Weights of a small GPT-style language model, trained from scratch on English Wikipedia.
Size: 18 layers, width 448, MLP 1792 SwiGLU, 61.3M parameters.
Architecture: RMSNorm after each block, biases, capped logits.
Each number is 500 + 40 x the weight over its row's rms, rounded and kept within 0 to 999. Layers, rows and columns count from 0. Numbers have three digits each. The size before them is the row's rms in percent of the matrix's.

# layer 7 MLP down (transposed), 1792x448, rms 0.0405, rows 1783-1791, columns 64-127
094:481456466578505481538491511524504523528468531513527433478461520441450426495508485540513483508468572463550393530542539563493481530524509528529514616543523457542491575477483479461534415515503538
093:487482496556499566507536522541515470514479507574603529501529451501535496491467484495471420509461458458577518485446450528509518490551474513506510610475496549547548517488487564451497515531438557
104:484543520457507542502458500497475452527483551489548512468547489574469528472523493486495521535548495540454619539500485437443533477501554495529482558531437464574388451526478632489437555557552506
099:558432523559545504509480500516493496481543507461478519560569455504526447463494547496534509558505506491498488542550543464492534472551505509545525487477578504529490484595541602490440493483530506
101:499461487462438541523489480518522490456512552580544468474472511514534594528583548479550530452469486473483531507526472529506554486491519448496412514458429543541514486499520533574453494455501486
111:520503492512503517469500502486499502486513494509503487495501504513507520501498472500492504472521504511490861493489508510509497506493497493490505514479482515475503499506491506507473493515523511
092:564484515536497478489506517458540455507494515465437469530508533505493559486574503497479494428547553562587455438525517497533495456494528496520544536474612598484548486451509529499492463438505463
101:508543508484465469484441540517472479510517489529490494521497517542531447427455495519550543425502515562508550446489403529534441446495482493536489520581524480583560532424470574515459472419517521
095:464457515574543461528516520463583497533535527527537537506518530516478443466507512445529536544480456389442515506581527467490479465542480517488523504436523491589484509411428449488403509465515537
# layer 7 MLP gate, 1792x448, rms 0.0488, rows 1784-1791, columns 64-127
097:479481473503471508472456446578446532530516450490518520556535466489483508505500513505494468516543522452565506554468541499524444506456476473506476470494531540445516520509525511509442540547523536
111:510575495524556555480456504463473505504560456520454450529568489502486515464461547505509471472519473579468479510462550543541513605493492538496510505517548490477543479439569476489561484519500508
092:520484537562537528557530598542447511484598496517493491512546415497528533472501464478449419472502534549490492524532507541500464503487509425517472543563562535505460474534484502534537512591531551
101:482528456519404481540430597484494525504512490544507526484494501558474543463438498469492487484478529479519455482480474509450528486532550436496486510541569581528509489534488509470474559600550494
100:577459483499548454570505527530492522436520506534471482561523505506453458550458431546524519501539498523496439439443544466514525533484509450503487549545457527389524507534496487543438543558454575
090:478481560519497541484460456536464490585471520457533523446483497455519487520512533537488536523532484557524504520467530496446482485474524521513468482501554467524412466537527503543547494488532550
103:483554521511554488547478453541553519518501551493535550506480474514483537497494396476491527451548460457481453434556525503553492573558503494559540441500486522561476538513529496552549534518493528
098:480544554519503514470517638525476499561490501468502474468517498473522548523501491420514519544494554374504496471501488585439471562521441458466501427509560515440510448462551496543511469561529495
# layer 7 MLP up, 1792x448, rms 0.0459, rows 1784-1791, columns 64-127
095:522475434516572508509520475472520435464457503572542495509507535459476566461512473495512486472497471481505526477526529499502453611522542528499495502506563474570460500490499495508467461467502502
108:455502494447408474506527550482525488472474522460470479463524424438520487564493442480469475518464530592454473438497447516487516489583553521532455564460431501530461538534464561529509411473471500
095:540457504462463512451473435447446471481502465572593428536461501516482483486518489589515496602449524548531523467533528481465518462522506462500480515493452546530508492529524486488506465448485511
100:547493509520559497549469497457536490452480479447494539543504448482504548487510447550512452498518502500585597557514496514468463571508485491559459490525463546522503507500520464416549489474446452
107:459520540501520550521525471494412517543439508450559478461482526495524527461518542518472462526480492543509507539511454585507528518524472551505495468513508504565539506426526508511587439471543490
093:501442545521511478458462607514502467534468514496503474496479515502401458513497571477510526592478532511559440477538499472457528494491513487526474476579481476553432504516504532520537507536543530
101:539475493521507469525471536510569471534483558572512518535494526436400500438461535421421504414554465532494511489542579552467483501533502532500486468454512449501513482578449500535485550461483421
097:466551481502507501484506483518436602522456519515438511507551518489497562520576573483522497496491428491494506495487529473544417459553473497465521460416493532489521496439525543419513476432495485